config = dict(
    n_head=6,
    norm_eps=1e-06,
    bias='none',
    tie_embeddings=False,
    init='normal',
    lr=0.00599,
    beta1=0.95,
    lr_head=0.00438,
    warmup_steps=200,
    final_lr_fraction=0.0,
    batch_tokens=[32768, 65536],
    doc_mask=True,
    steps=15403,
)
Each number is 50 + 12 x the weight over its row's rms, rounded and kept within 0 to 99. Layers, rows and columns count from 0. The size before them is the row's rms in percent of the matrix's.

# layer 9 MLP up, 1536x384, rms 0.142, rows 46-73, columns 128-255
098:45 56 34 53 30 52 66 53 43 49 38 39 50 31 57 27 28 38 55 47 58 41 41 61 56 44 33 44 46 44 57 37 62 58 36 77 43 65 35 40 40 21 45 34 79 73 45 65 39 50 47 47 57 55 44 50 41 58 50 41 51 34 60 56 51 49 50 42 43 26 22 45 55 58 49 54 48 58 53 46 41 61 34 43 38 27 41 47 61 22 67 51 32 46 54 58 39 29 55 41 46 55 51 54 57 52 49 49 59 37 29 36 35 53 47 48 44 50 59 58 58 39 63 48 47 40 55 52
101:48 32 37 47 55 50 59 34 45 35 41 29 42 54 45 48 40 60 49 68 57 59 49 54 47 60 50 32 53 39 32 61 62 52 50 58 36 58 54 52 43 72 58 42 41 44 60 60 47 40 27 33 41 28 66 55 17 39 43 49 79 42 48 79 31 46 44 52 55 51 66 45 41 31 45 52 58 58 58 47 59 34 55 43 54 15 53 51 37 60 51 56 50 54 30 40 59 52 54 34 45 50 54 77 54 56 55 40 25 57 51 72 39 53 47 46 73 49 39 48 46 44 50 42 46 44 52 54
108:49 36 61 53 23 38 59 57 65 54 29 31 61 57 62 54 47 62 65 58 25 41 48 36 44 44 47 41 40 55 61 72 49 48 41 24 65 58 57 38 49 63 29 45 52 57 38 42 80 61 51 41 69 61 30 41 65 62 32 61 41 45 41 52 49 53 28 70 31 47 54 65 43 54 71 40 38 71 62 49 49 36 55 54 51 44 40 55 37 45 68 45 48 57 60 47 46 63 71 50 62 58 54 41 42 52 38 72 59 35 59 34 46 54 62 58 37 57 43 49 33 32 54 63 74 35 71 45
108:48 51 53 42 57 51 50 42 31 47 47 38 56 68 34 47 50 45 43 43 39 46 49 50 51 48 52 46 52 69 49 39 36 66 41 63 66 78 49 52 56 61 55 73 67 40 58 47 36 50 63 44 35 42 47 34 33 65 30 63 63 35 76 64 59 54 54 64 60 52 35 57 49 39 38 53 51 37 64 46 54 69 42 65 44 55 58 54 73 44 39 61 35 60 46 43 27 61 48 47 31 62 34 35 64 38 45 58 77 51 54 70 44 33 52 58 53 58 55 50 67 63 43 31 33 49 43 47
100:50 53 26 36 56 42 94 38 59 77 21 43 32 76 56 68 61 62 59 59 66 42 39 51 43 62 61 35 62 33 45 38 47 52 45 38 47 30 56 60 50 40 54 57 50 42 50 60 33 51 43 26 54 63 68 48 37 43 51 59 50 50 47 37 42 46 33 40 19 64 65 27 44 48 41 46 67 74 29 70 51 56 44 49 52 86 39 59 32 52 34 42 47 57 26 58 39 47 45 61 23 48 47 42 46 41 38 49 55 52 41 32 32 63 51 71 29 43 63 54 63 52 40 31 48 29 27 42
094:60 34 45 48 51 55 60 31 33 67 44 55 49 52 47 31 32 41 47 23 48 37 48 50 25 67 68 50 42 39 22 57 44 52 47 35 29 63 45 65 52 50 36 35 62 42 34 52 63 34 36 45 59 58 60 57 51 51 24 48 66 59 52 52 42 58 42 76 63 73 55 56 73 55 40 33 42 59 86 51 48 43 61 31 54 53 55 48 43 61 61 59 66 34 66 45 66 54 46 44 44 36 39 67 31 59 55 26 47 51 31 39 54 55 37 68 50 67 56 32 55 48 46 39 43 59 37 68
095:60 49 47 39 38 54 73 43 53 41 06 42 46 47 54 40 69 78 51 54 45 34 49 44 51 54 62 43 56 63 56 59 36 63 54 64 65 50 49 52 49 74 44 57 55 50 32 59 45 59 64 44 66 52 43 21 55 33 35 38 45 65 68 42 59 55 47 29 73 48 34 53 39 71 75 51 41 52 53 66 49 51 56 60 27 62 69 50 53 65 48 68 64 45 45 35 46 40 43 31 55 48 59 63 56 37 39 37 41 45 52 19 39 39 34 39 45 27 65 36 37 44 51 48 45 35 52 36
093:50 64 52 39 25 52 48 20 35 62 52 48 62 45 51 50 51 69 73 50 53 40 42 54 33 42 33 55 63 46 60 55 40 60 48 58 69 54 55 45 54 38 62 36 56 43 46 59 48 48 53 44 44 36 45 59 54 62 60 40 59 54 54 34 55 52 59 46 71 42 55 41 60 59 55 30 18 52 45 45 55 48 64 37 42 47 56 43 40 66 52 42 32 47 43 48 28 20 41 60 73 72 25 46 55 33 38 52 42 34 32 47 63 48 46 42 57 45 51 39 37 59 51 37 43 53 51 58
103:44 38 46 47 63 33 59 75 41 35 54 23 74 51 31 51 55 35 64 53 37 52 60 55 85 46 68 62 50 45 54 54 64 54 38 52 57 59 62 30 30 56 54 44 51 33 47 53 47 46 45 54 43 50 41 44 83 65 39 51 46 46 70 47 67 49 47 68 39 48 52 49 37 47 41 74 46 54 51 68 37 40 37 73 64 33 72 47 53 74 46 51 48 34 59 72 65 58 33 58 62 65 43 52 46 36 42 28 67 40 51 54 40 42 58 53 73 47 37 60 56 60 64 50 47 66 39 54
111:26 33 61 46 54 46 55 45 60 55 56 59 69 55 60 33 41 36 32 40 55 39 51 71 65 72 24 51 37 50 52 75 60 45 41 55 50 43 56 32 56 32 36 36 33 46 74 20 57 76 44 40 53 66 55 47 58 49 56 46 50 30 47 65 49 62 46 47 43 47 42 53 57 60 74 34 72 39 65 55 46 53 52 30 29 46 39 62 52 36 50 53 58 38 42 55 45 40 47 60 74 56 53 41 46 49 47 54 61 60 36 39 51 71 31 41 60 42 27 25 55 35 53 49 43 38 52 43
101:48 42 53 60 55 56 62 66 74 52 49 41 68 25 61 75 62 34 54 57 51 47 34 58 63 45 62 54 59 50 33 59 66 56 64 33 58 56 68 42 50 54 66 62 42 46 45 63 41 48 27 37 68 66 42 67 56 58 53 56 64 42 55 61 39 61 81 52 38 60 35 57 48 42 50 48 44 69 42 53 38 42 38 42 51 49 39 59 53 47 53 41 50 53 44 39 52 72 66 51 50 59 48 62 39 55 48 43 67 86 46 44 62 59 50 66 51 42 38 44 48 62 36 39 49 34 21 52
099:67 65 69 42 50 67 45 46 30 41 56 41 46 48 49 49 53 65 39 58 42 50 43 63 49 52 55 52 50 38 36 44 52 69 43 57 55 60 59 47 45 68 37 21 43 55 48 47 60 46 58 40 35 52 55 57 36 37 81 47 40 60 41 52 52 45 55 46 47 35 60 60 62 56 29 39 47 65 47 48 55 47 34 49 41 61 53 25 57 53 37 54 58 57 57 62 52 50 67 36 40 12 69 60 65 39 27 48 71 48 37 52 45 44 60 41 79 63 53 52 36 37 53 39 68 90 43 44
101:68 53 39 54 57 36 55 45 54 49 52 37 41 53 68 51 47 40 69 64 41 36 62 14 60 43 43 42 47 50 62 65 60 36 51 51 66 47 73 66 32 55 46 62 36 61 47 42 44 73 37 43 46 48 66 40 69 43 46 53 33 39 79 57 57 14 63 66 57 43 53 71 34 43 59 63 52 64 54 40 61 51 42 52 61 51 50 20 46 66 41 55 55 43 39 44 43 50 73 44 57 43 61 49 51 70 49 50 40 60 43 56 71 34 65 59 28 50 64 60 53 64 54 61 35 36 41 48
095:47 52 57 67 38 54 28 59 71 62 36 40 59 69 52 75 26 64 26 67 50 37 39 46 54 47 49 46 49 41 45 42 71 63 40 54 49 31 26 53 59 55 36 60 53 49 44 56 60 62 53 50 37 49 24 66 64 47 77 44 49 63 59 66 57 56 46 48 23 38 40 53 73 56 30 34 49 58 38 36 37 66 38 62 47 57 52 48 47 62 41 45 50 63 21 57 27 26 52 54 38 53 24 40 39 18 43 41 41 57 68 39 58 56 60 59 51 33 47 60 37 61 41 35 51 41 30 47
096:40 70 55 34 51 50 45 45 56 57 65 38 47 74 51 54 56 62 43 56 64 81 38 44 43 58 52 65 51 48 50 64 33 50 44 47 39 50 40 51 56 65 40 56 41 36 51 40 79 32 49 51 59 32 60 66 63 59 42 62 61 43 49 82 59 31 50 45 60 55 54 45 66 53 40 52 34 59 35 41 52 53 33 33 50 62 64 64 29 49 40 57 41 58 56 47 38 40 53 37 51 46 53 42 66 37 48 40 41 46 49 52 35 37 42 57 54 27 41 55 29 64 55 61 53 50 65 58
099:51 33 58 47 70 58 45 59 67 30 54 44 62 44 51 79 62 65 57 52 53 69 35 65 73 62 30 59 63 40 49 41 23 48 53 50 38 40 29 51 22 67 51 61 43 60 30 51 42 58 57 45 67 62 65 57 46 48 29 49 56 55 53 62 35 43 72 63 64 44 30 45 46 51 49 50 32 43 60 59 59 58 25 44 65 51 62 57 35 54 61 47 47 43 55 61 47 53 58 47 54 49 59 78 50 44 62 41 54 61 66 58 68 57 77 46 44 50 34 37 70 63 32 45 49 71 42 27
100:44 57 59 57 66 49 37 40 42 40 47 47 41 39 59 34 68 68 56 48 45 53 56 36 68 53 44 52 73 46 49 57 58 57 51 34 54 52 53 50 72 66 49 49 47 49 56 59 22 53 56 66 36 35 47 39 53 41 45 36 66 70 52 56 52 60 44 45 33 75 32 73 64 58 46 36 65 58 55 70 42 53 39 44 56 41 62 42 38 50 50 34 64 40 79 33 47 67 60 46 47 60 22 32 68 39 59 64 50 52 70 58 58 55 66 45 51 43 49 38 52 23 42 56 56 39 50 81
102:48 66 63 26 30 54 52 57 32 32 46 58 32 58 58 47 55 42 57 63 58 62 54 63 24 50 38 46 46 45 40 47 59 54 40 50 60 65 26 58 46 52 71 42 53 46 32 52 56 45 64 64 65 52 52 44 48 37 57 54 83 46 50 36 58 57 26 58 51 44 42 47 38 74 49 63 42 52 68 42 42 60 35 65 52 31 56 37 36 51 16 53 52 35 46 46 32 42 52 60 28 40 70 45 61 35 41 42 61 44 48 39 50 38 61 55 45 55 10 53 45 35 46 42 55 24 64 53
108:51 52 48 70 45 18 48 47 51 24 44 79 43 64 65 59 65 61 75 44 66 43 49 44 45 81 77 30 47 58 46 50 38 53 65 52 62 44 26 67 54 57 54 37 64 40 55 18 68 59 41 18 65 45 46 42 63 35 45 51 55 36 39 61 50 50 72 63 52 63 35 58 30 51 29 65 57 48 65 52 36 35 67 33 45 37 71 64 51 28 36 53 43 64 20 65 48 50 37 43 62 51 58 48 39 53 67 50 37 40 70 68 87 56 46 42 45 65 58 42 46 56 36 48 52 58 45 33
094:59 52 59 63 44 57 49 20 68 35 49 72 36 72 55 61 47 47 55 42 56 56 50 56 48 40 44 33 58 37 59 65 59 36 29 41 59 48 49 80 63 54 41 58 76 72 43 39 50 53 37 62 75 74 53 44 41 43 46 35 30 46 52 58 45 63 61 42 75 47 49 51 33 48 55 59 66 52 36 50 49 46 49 36 60 38 37 39 54 48 55 48 57 35 55 48 49 52 49 49 51 56 42 46 30 51 37 70 42 58 35 62 57 49 69 70 56 62 43 68 34 61 26 34 42 51 45 59
100:50 48 55 63 50 46 62 56 73 53 46 49 69 54 61 59 40 49 36 50 72 29 40 74 54 56 41 58 54 47 38 34 59 62 54 68 36 54 44 50 42 50 47 66 48 53 62 34 28 35 66 36 46 56 49 41 40 39 64 53 66 37 69 38 64 46 53 48 72 41 36 63 44 46 40 47 54 49 58 40 56 55 60 64 44 77 47 40 63 31 58 62 45 65 40 35 59 60 64 57 66 44 49 80 42 73 69 47 45 66 40 41 27 59 37 71 65 44 59 32 37 37 57 43 41 72 42 48
117:52 52 37 27 38 22 47 56 38 34 37 34 38 41 48 47 66 67 55 68 36 56 64 56 54 38 45 59 45 27 60 59 61 47 66 43 57 51 48 49 47 34 30 26 41 28 43 61 54 50 75 37 47 39 59 47 35 51 52 40 60 31 56 49 47 37 48 51 43 57 22 51 54 62 39 67 58 54 46 75 55 43 64 57 67 37 22 45 40 54 53 50 46 86 41 30 52 37 56 75 38 32 39 72 48 60 62 60 44 42 72 59 45 44 38 53 62 57 57 55 56 52 53 56 41 58 45 62
097:57 63 55 53 49 61 60 37 28 38 38 33 46 37 38 38 64 56 60 50 60 54 50 57 51 45 47 36 31 50 59 29 45 30 53 55 57 55 31 32 59 56 62 63 27 31 50 35 41 52 69 65 44 49 61 51 56 61 61 44 56 44 77 18 53 73 27 56 44 50 50 36 48 62 39 61 84 56 49 47 37 52 51 28 41 50 39 50 30 51 43 65 33 55 50 46 44 60 50 45 24 48 34 46 44 56 40 43 48 36 56 40 45 41 44 47 60 48 40 67 40 40 62 82 57 33 63 58
096:38 47 56 66 35 55 46 42 33 45 48 56 56 59 50 61 63 74 51 60 63 32 39 62 63 49 38 63 44 44 31 47 58 58 20 34 61 45 41 45 52 29 55 60 45 55 39 47 45 23 32 77 58 42 48 40 46 44 39 37 36 48 59 41 56 74 48 42 64 60 48 51 38 36 52 53 56 46 33 49 39 73 62 53 65 37 56 33 20 61 80 29 58 58 43 54 70 40 62 65 47 36 44 40 34 74 51 51 45 54 49 31 55 46 48 51 60 46 31 54 43 72 69 35 59 45 63 62
107:31 64 52 58 24 66 67 59 43 49 62 65 71 49 51 48 56 31 52 49 45 52 51 64 39 61 63 48 51 32 53 74 42 47 48 59 46 56 59 26 43 53 47 36 60 70 57 61 44 52 65 54 56 55 49 42 56 42 67 44 47 40 36 44 46 32 61 46 32 46 62 49 37 58 52 48 52 45 51 37 34 34 50 52 59 57 62 55 58 58 44 61 60 59 28 49 63 90 52 49 78 49 49 67 30 60 46 52 35 53 32 80 58 90 50 56 51 42 53 55 75 52 46 48 38 76 57 47
097:40 51 54 42 26 47 38 54 59 58 58 45 57 58 52 34 63 51 20 31 45 48 63 59 31 44 57 58 43 29 49 72 59 50 66 44 46 52 45 43 76 48 49 40 46 52 71 49 29 43 52 43 63 36 43 30 61 41 36 63 61 48 44 47 37 45 55 51 30 66 41 31 63 54 63 49 43 77 23 38 39 58 33 63 49 59 50 37 62 65 53 44 51 25 53 56 58 56 43 68 39 53 38 61 43 52 46 47 48 61 45 38 69 53 59 57 38 57 70 69 30 49 74 30 29 44 77 35
092:56 45 63 51 36 47 54 52 81 51 33 67 39 66 59 36 35 37 65 58 55 37 48 52 35 51 43 62 47 42 34 52 66 46 39 30 58 53 57 61 21 43 40 47 62 55 46 58 33 38 47 60 53 43 47 38 46 33 55 25 59 56 61 49 56 50 59 51 46 38 60 53 60 55 47 41 82 63 43 63 34 71 49 49 57 65 42 57 40 61 60 57 61 61 60 54 34 53 53 47 60 44 64 57 46 62 63 42 61 40 57 39 50 45 54 51 79 57 56 46 59 45 76 35 38 42 52 49
086:48 42 44 59 50 34 46 48 58 67 72 54 39 31 45 37 26 44 50 46 48 54 51 40 55 48 43 60 42 28 62 42 44 48 62 49 61 63 42 36 48 51 52 47 46 52 34 55 47 46 55 45 40 59 57 47 35 47 47 69 48 51 28 50 53 63 63 29 63 29 58 87 52 45 63 49 35 50 27 47 33 47 41 63 60 74 48 46 50 66 44 44 45 60 67 35 37 34 74 73 53 52 51 31 56 50 58 55 47 18 38 59 63 46 39 27 58 45 31 50 62 46 50 58 57 44 29 48
# layer 9 MLP down (transposed), 1536x384, rms 0.113, rows 46-72, columns 128-255
094:45 52 50 55 53 49 34 46 68 34 65 41 50 50 78 39 38 74 57 74 39 63 48 54 45 40 63 73 26 46 65 29 43 38 52 48 60 52 53 69 40 60 67 59 57 58 45 48 56 28 39 48 49 44 45 27 54 46 60 39 50 39 49 54 49 39 41 41 24 59 59 46 41 38 60 42 42 48 52 51 70 48 54 34 50 67 51 50 36 81 57 57 45 50 30 53 54 56 43 54 34 56 64 41 63 37 36 35 35 39 41 57 38 28 63 39 61 47 41 58 53 42 29 55 32 61 47 51
099:22 48 48 58 48 59 51 64 41 27 45 65 74 52 47 45 38 58 58 62 45 59 41 45 58 58 57 59 66 47 40 60 59 50 64 37 51 35 54 39 42 27 57 55 53 60 41 26 46 48 54 40 46 57 46 35 36 56 57 55 40 71 31 40 63 64 51 61 52 52 52 70 56 46 54 75 69 46 49 51 35 33 59 53 56 64 43 49 48 39 60 44 23 38 62 55 37 50 39 49 69 46 45 40 51 48 44 29 42 56 79 32 47 60 46 72 64 46 40 70 79 36 40 60 51 51 45 44
109:47 44 44 47 73 53 61 48 46 65 33 39 40 57 61 48 54 43 55 40 55 55 65 58 40 31 43 43 57 52 55 59 68 64 56 60 52 59 51 55 67 38 44 44 49 37 46 52 44 73 74 74 41 46 57 47 70 71 60 45 55 60 48 42 23 57 32 40 52 64 65 38 45 34 47 59 26 48 47 45 49 54 50 33 65 53 72 56 41 38 30 57 51 59 71 50 40 73 39 52 49 63 43 49 61 56 63 43 47 25 54 56 26 39 60 49 49 64 67 38 54 40 35 45 42 40 58 53
114:61 59 67 28 71 44 39 42 36 64 44 54 38 39 39 82 48 61 56 39 36 46 58 36 36 57 46 26 53 47 51 45 60 48 50 49 34 53 71 48 44 49 45 46 43 56 89 63 62 55 42 72 56 58 37 39 54 38 33 56 63 36 56 35 48 50 30 47 68 46 29 54 66 50 19 35 60 42 64 62 44 44 47 62 30 52 35 75 49 52 47 49 50 57 44 52 54 63 53 52 51 68 37 44 64 60 66 28 51 44 52 52 47 49 45 71 41 51 55 53 50 36 29 55 47 21 58 58
101:38 68 54 39 45 47 43 62 48 43 44 66 45 35 31 64 25 50 30 65 35 37 54 78 35 52 45 55 51 47 52 46 60 46 43 51 53 51 55 50 60 59 62 78 64 39 41 27 44 71 32 57 53 38 44 50 42 33 54 37 48 51 62 57 54 60 59 40 64 55 33 39 58 61 48 38 46 47 44 58 51 72 25 52 60 57 48 42 65 40 54 53 46 41 46 34 72 51 48 46 35 64 48 33 44 30 64 70 66 51 44 60 55 45 44 62 75 34 39 46 67 61 51 49 51 54 49 53
098:57 79 59 21 35 39 61 64 53 68 67 39 47 72 61 62 46 46 54 57 78 59 39 81 31 57 53 68 38 43 48 62 63 47 59 74 47 48 51 35 58 64 72 64 46 45 72 41 55 43 54 72 66 49 64 41 56 52 59 61 58 35 54 48 53 40 61 44 26 59 55 63 59 43 57 35 48 46 59 44 41 47 50 35 50 48 29 54 57 62 56 73 41 50 52 45 43 53 47 61 37 53 45 59 49 60 68 68 56 44 74 41 65 23 51 51 64 27 38 54 38 48 43 59 51 41 37 31
088:71 48 64 38 63 36 31 57 39 49 53 51 59 62 63 43 68 44 37 40 49 40 36 39 46 63 42 55 31 40 58 69 73 57 70 34 31 70 71 39 41 45 56 68 57 34 43 53 44 47 39 58 30 60 39 60 32 53 50 41 26 63 56 49 35 40 53 59 55 46 60 43 29 46 44 28 55 42 25 13 58 63 58 48 62 49 70 64 53 45 61 43 43 59 50 43 58 69 59 71 47 34 50 62 44 60 47 69 67 38 68 46 65 47 56 36 50 50 43 58 57 55 57 51 42 49 55 54
092:55 43 66 69 58 59 41 63 57 49 60 55 41 58 58 21 56 52 39 44 79 49 60 44 74 53 59 59 52 47 44 36 38 61 58 46 61 40 47 36 55 40 64 55 67 21 50 52 47 48 62 52 59 48 46 46 31 63 58 53 55 50 45 37 72 63 50 67 47 49 51 55 21 48 45 61 71 70 43 49 61 66 51 61 59 64 50 79 48 52 58 32 68 55 38 58 70 69 43 56 45 38 40 53 49 42 38 51 58 83 46 47 31 66 32 76 63 59 70 62 48 54 63 60 45 65 56 49
109:15 46 30 54 43 49 70 58 44 45 54 46 59 51 47 36 34 53 65 38 51 34 58 36 43 12 49 48 46 46 57 38 39 52 31 50 43 49 66 57 55 43 53 64 50 52 48 60 58 56 73 48 57 32 58 39 52 49 54 16 49 54 35 25 50 39 53 56 47 50 58 44 49 47 53 54 49 64 58 66 67 49 49 65 25 58 57 29 67 61 37 58 59 39 53 52 55 44 44 55 70 43 34 34 53 50 45 56 59 46 41 79 47 52 57 46 60 64 46 53 48 52 49 59 27 41 50 32
112:46 54 44 54 62 38 33 46 58 56 15 44 32 49 69 53 51 43 65 49 44 53 48 65 68 58 36 66 62 34 57 57 80 43 45 52 47 28 45 51 65 52 53 30 39 44 45 62 38 39 42 59 51 57 49 53 66 57 57 34 47 23 48 37 63 52 42 56 39 53 34 36 37 42 73 71 44 43 67 49 59 65 60 60 37 61 31 41 64 40 52 42 40 38 42 29 50 60 35 31 69 46 55 42 35 38 29 54 33 53 54 29 52 49 34 65 64 61 55 48 63 42 30 43 73 57 50 39
099:59 41 60 38 50 33 59 71 55 49 65 46 68 42 73 39 44 45 54 40 57 45 33 31 54 57 51 58 46 49 57 44 52 27 55 43 62 56 68 37 43 52 64 65 48 49 42 52 30 40 38 42 36 36 43 52 48 53 55 47 52 27 45 45 26 56 53 55 39 48 43 41 30 55 63 37 54 59 41 42 50 45 37 60 44 65 41 58 48 61 66 37 44 50 37 34 58 50 41 48 42 51 44 38 56 29 50 46 29 68 74 60 50 37 54 56 60 49 49 59 43 52 46 55 58 50 38 41
090:25 49 47 52 54 25 54 49 43 56 50 56 56 46 43 62 56 36 66 55 52 58 62 46 43 40 58 56 45 58 56 47 55 50 41 61 46 44 55 62 60 34 51 42 41 65 39 70 61 49 32 67 24 63 41 63 48 47 52 62 71 49 57 57 58 56 28 63 57 55 41 62 72 48 61 48 58 55 71 56 77 53 57 34 59 34 35 46 38 44 43 52 52 48 60 61 49 59 46 57 59 48 63 47 36 20 70 52 44 41 38 27 61 29 51 42 46 34 50 40 59 52 63 43 59 58 53 58
101:50 42 63 67 79 54 20 44 62 43 50 41 38 35 40 53 38 38 51 47 74 53 37 41 43 24 53 46 56 60 46 21 43 60 54 54 56 59 49 44 55 40 52 71 52 64 42 52 19 50 36 36 59 42 62 58 56 59 29 39 49 57 50 56 68 31 71 57 39 59 49 42 41 39 58 41 67 47 22 54 37 65 57 62 70 63 53 44 47 51 53 50 56 39 67 50 52 57 63 38 55 47 65 47 40 81 56 67 63 46 52 42 42 50 31 73 70 56 48 43 57 33 50 54 49 53 59 59
108:76 50 54 48 67 42 40 64 52 66 49 62 45 41 62 46 41 60 48 42 41 37 54 60 57 56 49 69 54 74 61 35 75 50 47 27 46 42 54 55 92 65 64 33 37 69 63 54 58 48 43 49 20 32 55 62 53 42 44 66 35 35 50 44 58 55 38 59 47 57 54 47 20 38 70 49 49 45 62 60 37 53 45 50 44 66 47 46 60 54 57 55 50 50 52 56 65 42 57 34 47 58 46 49 46 39 65 05 58 50 53 45 37 54 50 46 34 33 50 64 37 48 33 51 46 48 53 57
100:45 42 49 42 59 56 39 46 46 58 51 42 47 51 64 58 61 47 40 45 40 39 45 64 67 56 49 46 36 54 39 49 61 54 65 53 47 55 33 44 35 56 50 50 55 67 63 72 58 50 56 50 64 22 50 55 38 62 47 52 61 37 35 72 59 60 63 48 50 49 46 57 58 44 47 45 53 49 40 52 40 33 46 39 61 55 61 72 63 54 31 53 40 34 35 50 71 45 56 68 52 60 57 40 37 44 44 21 46 69 28 49 64 56 69 57 59 45 37 50 31 21 56 42 44 39 40 41
096:27 40 62 62 75 52 55 66 54 59 53 45 53 58 38 74 58 43 39 44 59 58 44 61 43 50 58 85 51 54 51 57 36 46 52 52 38 58 56 65 31 29 63 41 43 40 54 36 32 54 50 44 48 26 44 62 56 14 53 56 64 32 40 62 46 43 57 60 43 44 70 53 48 54 44 70 69 62 50 53 60 54 50 59 39 53 57 50 64 61 71 59 69 60 61 59 49 65 45 61 57 59 43 46 36 57 64 64 43 54 56 51 25 54 62 23 56 59 46 61 50 39 61 59 48 61 51 45
097:37 55 62 63 64 52 45 60 52 53 34 63 39 65 45 47 70 48 64 67 35 49 46 43 69 45 54 62 31 53 48 76 56 40 59 35 73 66 50 55 47 47 50 74 40 60 49 58 54 64 39 69 38 67 53 34 52 48 40 62 61 54 33 44 57 51 63 58 37 38 54 55 34 53 58 43 62 73 56 76 46 60 67 37 57 64 61 51 54 64 42 34 70 42 75 41 46 55 60 33 39 34 58 39 65 52 40 41 59 43 65 57 44 31 38 62 41 38 40 44 43 41 40 58 51 38 59 56
098:51 63 28 29 38 41 44 50 35 34 34 66 64 55 43 54 52 52 51 48 48 49 43 51 58 81 54 67 58 47 28 57 37 51 37 51 47 45 48 63 47 52 61 39 41 60 24 53 58 69 68 42 47 42 48 59 75 54 50 26 44 45 54 57 63 45 46 54 39 50 47 47 34 56 51 42 35 50 61 45 57 49 38 42 37 19 62 54 78 57 41 52 41 42 39 52 55 41 52 60 37 16 50 43 75 52 53 47 47 53 29 44 29 62 59 80 37 47 52 50 33 37 69 56 42 48 56 50
106:54 62 73 40 46 50 39 53 32 66 60 78 52 54 46 39 51 76 45 54 45 41 35 61 51 57 47 58 49 48 58 53 56 47 59 46 63 56 69 59 60 59 56 44 47 49 68 39 44 69 43 55 46 47 42 58 44 62 44 42 64 40 46 37 81 50 69 40 49 69 41 72 32 36 63 49 63 42 56 32 24 50 41 39 40 69 42 63 61 45 45 41 46 26 34 72 49 56 60 48 35 50 58 33 53 36 39 63 40 37 33 59 46 42 43 61 51 55 54 55 54 56 22 56 53 64 24 41
106:59 60 63 34 39 43 74 66 45 53 52 36 48 36 43 40 26 61 60 47 55 54 17 35 49 64 59 65 43 34 48 56 43 55 54 48 31 58 66 62 50 58 44 26 55 50 57 64 39 39 31 26 55 52 71 48 40 65 44 28 47 56 41 45 43 53 67 44 67 60 35 55 40 55 47 23 38 31 58 65 35 56 47 55 39 40 18 55 53 45 61 31 46 48 59 46 56 53 56 51 44 56 42 54 67 45 50 58 39 39 50 40 53 54 70 36 66 59 37 49 54 45 75 32 30 31 46 48
098:23 38 33 57 52 57 47 34 48 59 34 59 58 34 45 51 46 58 63 51 38 47 23 55 52 43 59 36 46 61 46 26 30 35 69 68 32 47 56 52 57 67 48 37 46 49 52 43 33 68 56 47 53 24 57 49 60 30 33 42 40 75 44 53 58 40 41 55 55 55 27 49 18 66 49 40 43 41 52 57 41 71 44 51 36 39 24 62 67 60 47 50 33 58 40 76 48 61 28 34 51 50 50 28 63 36 62 64 56 50 51 49 64 55 48 60 41 48 48 51 75 49 75 55 58 27 45 32
101:54 42 47 44 69 72 38 40 40 43 47 49 30 66 59 66 63 49 54 46 62 41 36 66 40 88 54 42 54 64 53 35 46 57 58 50 46 53 47 36 53 60 48 56 56 53 17 51 52 49 43 51 32 39 68 67 51 46 37 48 43 60 56 37 74 68 41 53 47 46 49 43 46 45 45 51 54 46 60 57 39 44 41 58 46 60 44 40 53 44 43 54 46 54 40 49 67 47 48 53 44 36 31 60 67 45 45 51 35 26 57 51 57 28 51 41 48 51 44 48 52 57 43 63 44 36 48 49
095:58 21 51 64 78 36 56 32 30 51 65 44 62 35 50 66 59 42 41 45 31 43 47 38 58 43 59 55 56 45 45 51 59 73 62 43 67 40 54 35 48 43 40 62 52 59 64 35 67 58 52 58 53 48 68 38 35 67 42 69 61 58 32 65 38 70 38 53 39 39 45 48 49 43 48 47 32 53 63 63 47 64 35 63 52 66 37 57 68 42 47 59 45 45 52 54 64 35 57 51 80 58 81 19 66 53 47 30 41 61 41 54 55 48 55 43 48 52 50 43 42 40 45 58 48 76 56 51
102:49 46 51 34 28 57 59 31 65 59 45 57 49 50 46 37 62 46 43 45 50 48 25 38 66 49 47 53 37 40 37 43 74 45 55 22 27 51 59 47 19 72 68 30 45 66 39 61 34 41 50 82 78 59 69 45 74 54 66 27 59 73 67 31 38 49 67 59 43 55 54 59 45 61 62 38 77 65 70 58 59 54 80 31 35 45 28 61 31 37 46 53 75 64 40 44 51 54 39 52 59 48 53 34 48 61 35 41 40 56 64 42 50 39 47 56 64 47 43 61 47 58 44 39 39 37 66 40
100:50 58 43 36 57 47 34 66 62 62 39 53 58 76 33 61 47 71 33 35 34 76 47 45 70 64 34 64 49 54 60 54 38 57 54 55 50 45 46 69 44 45 63 49 54 46 62 34 51 44 67 48 53 46 39 39 36 45 44 50 53 50 35 52 50 47 53 72 41 59 47 43 40 56 38 55 74 46 37 51 17 55 66 74 63 70 30 53 53 42 53 55 50 24 58 59 53 65 50 69 35 45 44 69 35 68 51 46 39 67 49 42 65 59 53 30 40 66 54 72 44 45 43 28 45 40 51 46
095:33 49 53 53 61 70 52 39 31 48 58 48 39 48 60 37 58 30 52 35 30 40 58 49 37 41 34 48 63 41 62 38 46 48 46 44 46 49 56 46 57 61 48 50 31 58 41 70 45 49 33 40 66 69 61 62 29 50 73 49 58 47 54 63 47 44 41 56 46 36 61 40 50 48 41 47 79 49 57 43 59 53 45 51 57 68 49 26 38 24 38 40 56 53 55 41 46 45 22 34 41 42 51 75 23 47 48 53 41 60 35 45 50 67 63 36 51 67 38 46 38 60 41 50 42 22 29 49
098:57 65 53 55 51 53 54 57 38 52 61 63 40 62 44 49 49 45 36 44 48 26 55 70 25 55 57 79 55 56 50 37 54 35 63 52 35 50 56 61 39 44 51 43 50 51 50 36 77 33 46 56 52 59 39 52 31 30 43 42 54 32 65 55 48 61 41 46 69 73 54 50 20 32 39 76 59 34 46 51 25 64 44 67 52 74 51 45 42 71 47 40 63 61 46 45 41 59 56 40 50 53 34 42 57 56 85 41 36 48 42 50 37 65 46 34 70 61 49 50 46 47 50 49 66 35 34 58